Part of a small language model's weights.
Size: 12 layers, width 192, 6 heads of 32, MLP 960 tanh GELU, vocabulary 2048, 6.72M parameters.
Each number is 500 + 40 x the weight over its row's rms, rounded and kept within 0 to 999. Layers, rows and columns count from 0. Numbers have three digits each. The size before them is the row's rms in percent of the matrix's.

# layer 7 MLP down, 192x960, rms 0.122, rows 166-191, columns 800-879
096:501460498527444552511417482519534562522515438443538484513560573577590479522487479597483496530475539458459533533548528549537515520433469453572515568475515473514418573452506531522457470492494488483462529554583459397603479514436483560502567533
102:571507456493556453574491462476528528574565488472485482498422452515453487444487500495464439452538486537401530427498496438515469498526501498482484502457521576429524511489517477508461483502460483484549516494519466481445466543472523498454527468
143:463515477519514466471481502505495489464521525457571585437499530496447515520452464538458451488601493457483545520488457500424499545428479506475477543500526484509470462478507471464501533519559528463427495478481479462450434519496486499497483548
093:494546473433451516516499486515504495535496464466520502453465514516506476487446521559543471432498508498537471508554539556572466469476468536476503556468493511517507524458524438534474486536472452488569498549554443517452418495450463467487456517
097:477477496553511484543543485556475524488527494524500525443528461463485532555544471455607557473466514492555485544482516470540432476505533486441472526475574498518528488491508511544507563517497502557505553466471505455459513539370483510504475533
093:505534540493500569472474526546571502582476488508499554511434559488485380463482394501509588487448458557549489527438486521410511490516489507477572514519518546497572498533515532523567514492558449536555506542446497530491498504520544547512494465
099:424480534445533543563478528516484506426464499452456442473515512521515526521524485566494539481527502494471514575486439435555478513487472425461558537521509474510489516518534469460461486514485512564466538489463555426462492457454510529481502489
094:433475479449515453433456514551539516431521421510493549508501420509483553452586456432509570472468528492413557478512425520545478524449608526533509453528477481520494517529439460428494425519501493480512501520509505415459474464469474478483547509
095:464553468497475476451555491504555504473508430498482528504554426501453504542555539568577536451472550626548477496515557556485489551484411648401477540462507498498511561512506544500540464516518468452493513465540523592539501544497469521499468483
101:521420598482517486513492524535463472451499507485500522536548503493536495515541520613478429437515507486489536488474513514486519546522508486494513521544497532506503509528488527515474523484494531519526564479506472448561452493509488459488497474
098:503508378488430559543574520516470533557442605494502472510530563524587593438473556550516565472514477454518504484493515529478483449518491486562549487465571480437459499494488496508488491443468462486547517476488518549448583526465502532516503500
096:533529456431513468529565528513493481497529520501509510518526510516510535488537495587496535478515470459536454450568515522479461525570548508527453486454507537510510473488490446434500529492474531531444469503427473559432563450564559526471487539
095:495456495530504497540487410489474482519554553522535536503479547547507526484469474460453562499479514524522478531484492471538497454473456504559498531506503494524522491419560544515480479508488513514486487455402494438480483479524471517566452475
106:527469528405541468428538440482498541500472468515456536577479484514524508516452473454457583466483478566504527452591491491502481495510576501498485499495481443446537504483550525506543512511516508507497481532503503483506561546549393470484502546
095:432578523568518514489454440453482472517503489472461493468517470502596532524510508587518512528502595455565594456515515505532482489543447496560480503439524508491493581447510456468459485593516460465484419509489489553505539547450475413520467493
097:505501543510486516415487514522445530477489464477468455526424456497528446492497500366422522487507499452518517544544472541497546543497511462428557567503515456438488440507490499489484523489491542532458479447545543467531641453569510485527482430
105:427505465504551473455507477511462532597511422502544492507500475513494521502478502425510503501532502490416464527469494483493526503497525479465510508493514508453492509506547537465528492476538516585419558507509494478426469516466499503515517443
099:445566552513375465564489538495477573530518405495501480451535548471533501483475531424455496461510543443506467528467512463406474466491541545432513489509503499504530583535451510466472516497472553445497518520512519438493585489419469515465429455
100:508516495490506371487473528394472437475487404464518485551500540477430615457555520549492516534478510486529547543411536489523533531446414509547495531492474522513531524572494527506551532597507516518562513446492525545497504496493573425532503495
099:497502560494505489503489493527464521569446531509493528470548480515503426548470526481514496417519486467512533494513526510497448487476462507493475485519516514419458509475517486539475569555473592524529534519486480476480527474505492515491505454
098:490592470538512521502485423513529516573432471477458525555552502566479535483441509571492483510505570509481539438618489550465547483585463514432491546504496478467462520436572459461505481507541524549468497488460610448493488484522520486523562559
092:539521526530474521473491486483504563446447513539484492547498465569432523600521562541536491519553527483478515430447547530549514523427470504550432473500544565528478577467488437493485473486577515513517555467584442536518525524479508482475559523
107:506498532420477481455467529523432552481533462492469496546529532527547411488478534442453469565462505530542420565500502496448519519429460499454494525545491527526494494535513496533460503457531492468544503483486550513488519538584535541481532480
095:473513544449478542531535487515479479470556441534508519493553501545594503492513487443497433506475527568494519521521459491518431480502501440623526491553483533525464574509513439566517564497506548544538432546555536514518507483536530464530466452
098:469451489566509488496551478464477537564521532465513523495434484509550529509550495538504478418531493430574501446491518546461573495571372484442486477454505410565521508595510571510489510464473515480574478484440511505449454565495454464547450517
099:449449531536508514515527492447469477392493500538481522522485481549504494465584452410538493513542472521507576539530509518427484542539530482511556488535496503501520510529528489574548518514499543490455403484555508513551560519511494558485444461